{
  "vocab_size": 8192,
  "init_std_up": 0.0383,
  "warmup_steps": 573,
  "decay_fraction": 1.0,
  "doc_mask": true
}
Each number is 500 + 25 x the weight over its row's rms, rounded and kept within 0 to 999. Layers, rows and columns count from 0. Numbers have three digits each. The size before them is the row's rms in percent of the matrix's.

# layer 3 MLP up, 1280x320, rms 0.0638, rows 509-558, columns 128-191
089:454478509535461541526536507503547526515496488492518468459518500531463476517557528485529436513501463483449487493514476467509544509518536488502488520493511488487463532512507490499570509509489519
106:511502486504523438504513464508533497457497512487491494502494510528505519510510526486510526489475453510545488508509514518465498551507545484516525506455488527504525506534488516502507536521491514
102:500460533497489450473508510533472489476564503477518507485488508513475459475534565453494443502502474506459511452493476528442493546481502502487458517482541485496475498522489516533526472497516506
094:509449460497507546535499511466486521515449467489464484476477536528504534492487516523476502522427481509504458504519509511523484530447469454520505474505552490508461490494463503473507507435496518
105:461483506531487502510468532523518483458547486471547479439534517489490493485454508507512494501503483453510513518485507474487505512491536502496472483525504524537469513523513486487535516515501521
098:428491466503481509482465492505485543491455434501531497482523533505500504505476536477505511478503527492451480510519467476517509490500499515516535523511466448512478488513529510484511542477499510
101:446467487526506520508493513482485528498523486499534494499515468532471492493479508508452463489495484498506516490523502483519558510492507516525503508537546485548468480435487498477511511493460479
104:519533520492495464482465509496524516489520502534531530519492482520451471491491460465523458526513508510522502513457521508495551491534456514539486496489509467510465508494497483491478454488523474
097:512497503521496522504513504482481517509519523495485508497489510519463479468512583513540480504542448505555471501503481531481515524463516475517437500480571505465519484539457488494506522488483491
091:460517498492531484507472524479455469516485473485517503492470499483453508486520480472511514528506515437462461569447483490538535456516465495503527526486560521534493472479486483509519487489515518
100:494500521489524488484531497461518531523498489485516486462489499504531506513545513523490515459502536473442487525481508498495509458522495480460508486537498513535500494469530499538523490500468522
094:485477500488489456489508525500484491500527519488516530520559458483494473458476525517527483537523510523492472529537504544448462497520504467480469481520490523501515509462514495497493513518481515
092:482497490508547491493498461468508520497484493507471489478516489505523524523485484496480486495469497498499482534508500461533478435516491503464520469535466489512513497530512502478493476484507480
084:504460501475460497524515500534483456486499525479474472516522504538521499547475470559517535483485532501492457447543493499444467512481474473541520534565489504504551490510560506486558489504529483
109:465451504522521480509492445492555508515519479525505496476554477488459507500531499501477458471479522489500504534491499497486506484535471511501530520484510513488507522493514497515510499484497503
125:470468510522501486448496534519512495509477481460487492470527496538499536521508480543471496471502437499503473480487502455506499473509471527501527482446498486552494502471498455532493526480541477
098:491491487477488508471497510499464519507529501527473456481494542485474460496537522480463512475485464462518549523498486556446503534443487532537498563527528522501500509495515513525477545517539551
091:501489489523490486512508493500515510507475464507456473493520533527472501516483509531477504495521471531512533504481460498514563503447440499491480521522506497481485511512483502502520513540493565
092:514446480503507540501493479564497505499488497509477519510466497539498510496500519495530503493471451520465544482512478518503461512503485532535536538452500530487460485499485486503504480467519428
080:494501447487516513479537498510471559524520483523489508532518537487513500483484479505453537484507502516524502522467515528523462527517507455494448482473478561538507453503485544501543483510476468
108:487493496471500519517518528530480442477496463473493480508468518512489521471509538488528510501458470424496483517478470540500521513473475496522524470507512489500520462542493473521503470560533549
103:448501491523507491496535509506518537495474509500549469441500519533464475504491489532464518464452514476528515524475469469484462498518547500480492504508555491543466471508505506540483489525505558
106:500489489508480525506502522539479498498475528515507485487477465495483441477475543535495507528516464479533494484512484460498505535478544487450506515474510511521477459477463494491487536473526513
100:508521507506473522467505485480478498491531532489504500485489530514498461491513542499525471500521466514541496527483489525450497546448485504497514520481512513503498517510489509472518534546492524
105:499514466489503544503468493463519459504531482525549512510508463485476489522483517456515485470503531532508536516477489516458528507494517524513513485458478535573544478477515522524470526486543497
091:488473531518490516472501504504488526481473470441487508498479523560509417496482511555469480474503495506504483453472502557495460482483465508501457543507516473530491508497483520488446543535483473
112:488531482527472508505519494502508520517507504522487489487522520515416490517486499467521484527518500495507496505489490525544513473505501469540532520437468466477504493495502537469505491513506475
099:490514469513485512493533489460543483512491516415509487492527517532528483513499525520496458516521480502508490483503479522471501507490465516468519540479468537489526494449518554504476493538481494
102:477554526511488502482475496551508498537526459515499499443509504483446510485498528447540508532497490477432514482498494493492518488502534514515470523479470466518482496522488503516495523509532483
090:516484503485516532501516509509486500489518509486544499453455496510464502523562497516521473541478499539505515510488473549489515499501501551482464539484519510530493479435546507525559498513522468
088:490503500489489462521488513530504522545519489522526482471501458531505491479489502550544483509495514483540494482545470500471489535530530574461481500480471475535438503502526495537509521519451482
106:513510501507501486506478531511470532521506518490482459478545489502517489507504521462508489467490480478553536468479476468462534504511473496479508521533492487479480514482546493495521522560465527
086:491468499463460482469490539502466491460467537460477474490508504543470503513511488531449490452502510499476482495515475533526473496507464502491494474531508491467469508454491558554510511490481554
050:459482543464475493482500506457518485507510485466470475447532467561451505510495490510527474460517482523483478487504451520532488508498505508495488529519505479516460512469489448493528518520489480
101:516477475515515472510506492491495513498497498475499458496496451535467563510498517496493439502521508505478528502483488521497558522502525542497494558485477492497485525454514515539476497526487437
095:524517531497479495481486491560479487479499494513561469501515520514469470489486544529514492470483514477493527524469481546500519461525498490533503510560494478513499487517503484548544514535490494
116:509499502467516530515456487532506456541511470466530496497494503520486515495480521522506459504494499520505532500469513495509484494487519535528505487488485489463510523530497508500503525465529517
093:512490492523538493527490501431524548482491501510476519501495482514441518498536479513508503511482523536515478495557500492517517548497504507504480472527528522538470502487519531477511507525476480
111:467507461461515478492507515499496525537526489535487443493528494576508503479498502488527494509473516497498530477505462490494503535508495514477513481482504450514441476481519482486512504530499505
108:527475494538507481526492544438509493504479522518470494508550501504505444463469525457513482523468472450488481518476456499520502515482543463470509530550499475510524505484533483517564472507511502
096:493532470538494494488487480505522511500528494554525511477506527517495462458547502447515482471539484502522511505505483514467531513510506526498470524486472484476477493527476485536544479517464523
098:475487511458479524514492524481530494514483473504474493452467557533502497462511490524551520499542512462505453550471496476536496455499525472541503511520512515522496517522545493491503502520520524
092:524509528449483449485505543521496494515496526500483483494508538558483495457523517526475519524493490566541487489516496514439447518461516498502504493496529490499506484474468524483489505468478519
104:445495476519482472488453481461481517491514493494510497462496479556436505459498503494552438527482491532439491507509491476511483514494529481487497518528539470484532521507513498484501486476478559
107:518531486506515504479490475494533491549484510511465496492503492455497495525489545478478511470466511458580483533435489521514479506530525498541519492510485532535472500475502480500501516490564452
094:477524458495469506504518533475463540482528475491494474500509465514492497474473544517582495547476462499514511493513481499469485555473529504491476464517502483524483481525462514470488529533525495
096:489465503516492498519508528514472489495505483491533525490472493532513447505481519557484517473495459513482565522482500512458541533491460511460476505469519497499515468499537513470491484492490460
095:483525486474435480508502460532494510545470479519514446507498514498510502481484503524550504459513513508506511489534481473464486535463538509524493494527495537543516498504537514510540536520471523
104:498455518514491540530520491546524497450531512473510494472525487484481442501545511510495550465456487478503512519509499489510445527488507537480517495519451496492501523528522502459500564499468486
126:504518499512513521456476487538485485500493509480492494481492509533484528457496498522529513479513478480462516481480487495495490466486476552543496525535503491515462555485532465545494486509468505
# layer 3 MLP down (transposed), 1280x320, rms 0.0544, rows 509-558, columns 128-191
094:474517486520502514504497508513532490496476473539510522503461485508511545531476515455514517485500521504487464523456497477511501467527473494483545481476502481523536499516524525465507507467487461
104:537494534473481516524482482477510510477468510542514517520491517506474537492522504520492521497449470461527488483540501533494496515499489509484491488540481512513510519508519550496451535550480526
103:537509527465530500484470457520505514475545495483494498536479514482507504500480517510507476491451483555455479464521521474478511502484538487481527443451503499492481505531519512539479492487512476
091:508518516498503469494490492522539487484513508517488541533504532489519473530505494455436505508493510530496496515426506482456514523520489508453551504492496496520513510466528480476506481485533488
103:531484529487471494476499499487523480499504532483519516482475513533502495484509504498521483529494461483474485477497521525497464503521511486486492516500527495496493535529492525482503514528492521
097:455513477488494480479507504481505504520462466499494523516485524504482487466466503503513502472492500507522520495499483491518530505518510514559544502457498515494474469535497516476547501461514447
103:507535499506505511499447517469511515526466482559512475526479490525526483453522473441455476520476487529535509502486514509499577531479464533518446499476508496486507544515499505488519521482494495
107:526487467525461526482525520489522485449456486469513514506494489530549492521534522516469530541471500486513483478476509491528556495496517474450494458539533540463496460517450515499491515490508516
100:530481493502461545516503481502480534536468532540457494535471499506531525510542516477497489505484494446553549494516533475501534546494488488555505537520503527482514509513512461470511497513525519
095:518495509511520490537495492518468472487514439509515490483447495477478455527526511492511504533567482511478480525480491505441499512473499464516522499490499518499529455515511480463460477499517503
100:498480525516515514513545468480481528474532505503499510479497477449475535467516495489499426501515526508536548532514517480496478502490518514499514492553468465512497482509471503470535528532486508
096:478494532459495465515505478493501533495500485554527502505485506486454520541492504509467499475490491512529500506433472472500553502548497553499507507510503481543516478501456518494482494451502503
090:491469511509473499466489537508451524491506514500508503517453488467503500493528533497477514511491509536501534498480533511479509534468492495513422514431562454522471493510473482517556487533494513
082:550460540456506491468521522560502510537516500502504496513489518503534462528449496482473494503508532517479512491494515481493491556470502440468504512514507463525498515491461502485499502467520487
113:511499495468541477513522509492521546489448506478506536510516531502500495511523536489528482501531487514487520476542517509491502511466532504478457519508517552514526472477541516499515534520515491
116:555534499477531455501486478487497520484452522494547477510461501495512473482534447488495533473504492482502517471506490507499511502487485463464505498514515544456519527484503537522484488522515514
100:504512497470493488464534511479480553523545521507480488506527545466495523457515520531488521480536481544504498452506517540480494485463533519493487529486493489487478502482497483538521478568479477
087:481495501499547506506503440505476518514498519506509505514482541498477544513510501539490530536509523526469503494524498456501530530505481516457542508441477505525486494484507518439533473485514462
094:539503512494499527473538503531509505498459483485504501487468509475524543523543535478499493512477524519500509497464505493503482488499491465478487529538510473518492484509480500541498531443494514
088:500472487516478525501485475496490520516496512500494519516496507515521508503503511511553489518442498536473495494517500502516501520494463484505533466491519509464462524481503464466486505461482495
107:495513482493530520508544471531555463464492465455519470513467511492499529497484491494528481493468503491505480555539471516518501481480497543516555481470486525512499487553515485519486519526532473
104:505498538491485512506459492537499480491503485503495476465533549534510517484506487491458493500502499498522504525517513564492480490484514507505495504518475433486497481500489494489501451509491479
108:513490500511499527489484509483479506494504490513460484514502476479496524491504493542517510510475522471509471517506572468526466504482535497491533516521436509503497492511506484489508487556535481
099:505499496496487524453479498527503492517468476494549525531499555476466507504483480504496528514508490523479454505533538529492488507447499478517529525514471485542526527493506468477504532486501530
107:495510484516480530453463493463516455485497511540480523521527468486520499545465498504481519485513525499505523511517522499556516458495506530521506496519497497496497496473540486563509497493512496
095:471499521477475518487554491551494504513515509520493466524519500518498494515536505511487526507545525536510519511492527488517445478518512471521499538518498519525517490514543505513496494490501539
114:470588534498475519536512460471512486557510543525483510446508530485488505479467496486465475525501510482524476449485525481506525460510497491506496510492512496480492514543453518543486475448517500
100:559489507490513502510531469502537506516470493467511485506493515529480449511519495528486500493555517461528493501490458486458498529495491557532497488530478497456505487479537464486513499498487510
101:513492478517449531560467485501502509562484484502495483498475521474512535494484537523492497501516498510480461464529490510464493508468541523486510492472551505537505478524501472457541535501515513
091:514510541510481520520525460502521488574511470520480494485468516480489503473462495463524489524494513491506526510482483472514506522525546556476508525515461488528488540552487529476497515492498445
090:480509529483539491525497480525548489531492467514525509514468483518474469466513451517458507498525520517492522478502510492475475524473525516491485539501478512499541516522555479544523478536492486
107:524526506472525497505506514541477522502490502463500539527492477461522511535511490485497485469460498515533499463468484545482533478514461509501511500486486518474491483486508470556511522521520492
090:520443521475500437486516493494497468462519526462478489541477521471527463511490491500476522519504546510470470507505493499454487535445456443497527452500484482481520470512498505501475498509550528
033:489509478453497488479530468547551478478466494525535517462493514492468511506499553518573511522457513493484501536532513482514490525510535559491520492498496481528507435476476482476474487459518519
101:520484495540502461490516451532489548474445471512522464484488500516491512496507519484509466496508533509522494518487504457478520509534509548514485539492485513493507474507546497487538535513454502
100:516478466508518504515509508433449474502488496510448500529535499464521501521478504461487511455507485492488563498466528522486532488509504488461517525535541502483496492476463483465520515518488514
119:477518502511465531460497470543522488499496520503502524539458504501510457499510481474517495491529484478496488489521510490562501501494501520499506537462495538504505499504524488534502528499524497
095:488521497517543536511478525471493542463475506518500513529472503494499481507494492514516466594462489454493475497523500520497525527492495525507499504501511520522516527504523531495532502492524476
108:469514516519530454491551498490486487503511479535521489509470545473460533497541445501517499505494549531502516512508481484503481452487517483535577468487540498514509528487497513509528458495482505
105:499474528509503505530507567510488517528464509512448492528493491496507487419511524493534501514487513507510488502506552496523518522476496449502524532546489513483536468534506493488509497537504501
099:492515511496471503462480488487489477492530455480515499522503518472436493519468515536482553497529479484495464481468512520456492501471504498540478501494455476535503510518488473515522502471524501
101:510501508518524513464497510506520510485503467540498453503492467525520480469500517521495512471548547491542505540499514479459500486534522497546467494425487469526532478523479525493568512530473484
093:527499530489536471492503507515557483530567510498482533535516532509492478501478495458510469505517497538482492466486516502516497517470537533489510538522501548508530504499493490497508471495519489
103:491522501482489473478492489470465496514514503484493507476507493506468491486509452529475413510478495436458462501481482461531500483540499509496505504500477488466484513504479517484523471485492501
112:527536501469504450534484522471478493527520502494453533479518482486484489486491492528485465483499469496495491466532490514487459495508553452529519510453495505505471499479475530535515514515523503
098:485476498459469522493500444504500511485460496506458509504467543507529551489500493498497466513417472479499504492499500499526448532461498504485534477498510460514512487518478497487490481525538493
098:509461539469493497510515511523476495493491500464515517542481533514512546535517478539502505550499513547476455501511499502481481504479540488486471450504513529536491469510511499486503535496482454
092:506502498519499523454495514512512480462507494536464538520501501493523437523487532441467478507481480533460481484449504455452543512479477488478528503542498486486529515506508491485501494496515457
106:499535476531507521515501489509510517455534479512468475489504455502493469452543536473476505490476492504510497471473550460495454497502462528507489497549487441498478487496501526493470479521465533
121:499506513453524497503495506457538524482496512513528486536513511523499525522524470514471494483524546537486483499509489453440483488507510492477530467513511529546524501493496508507492501504504487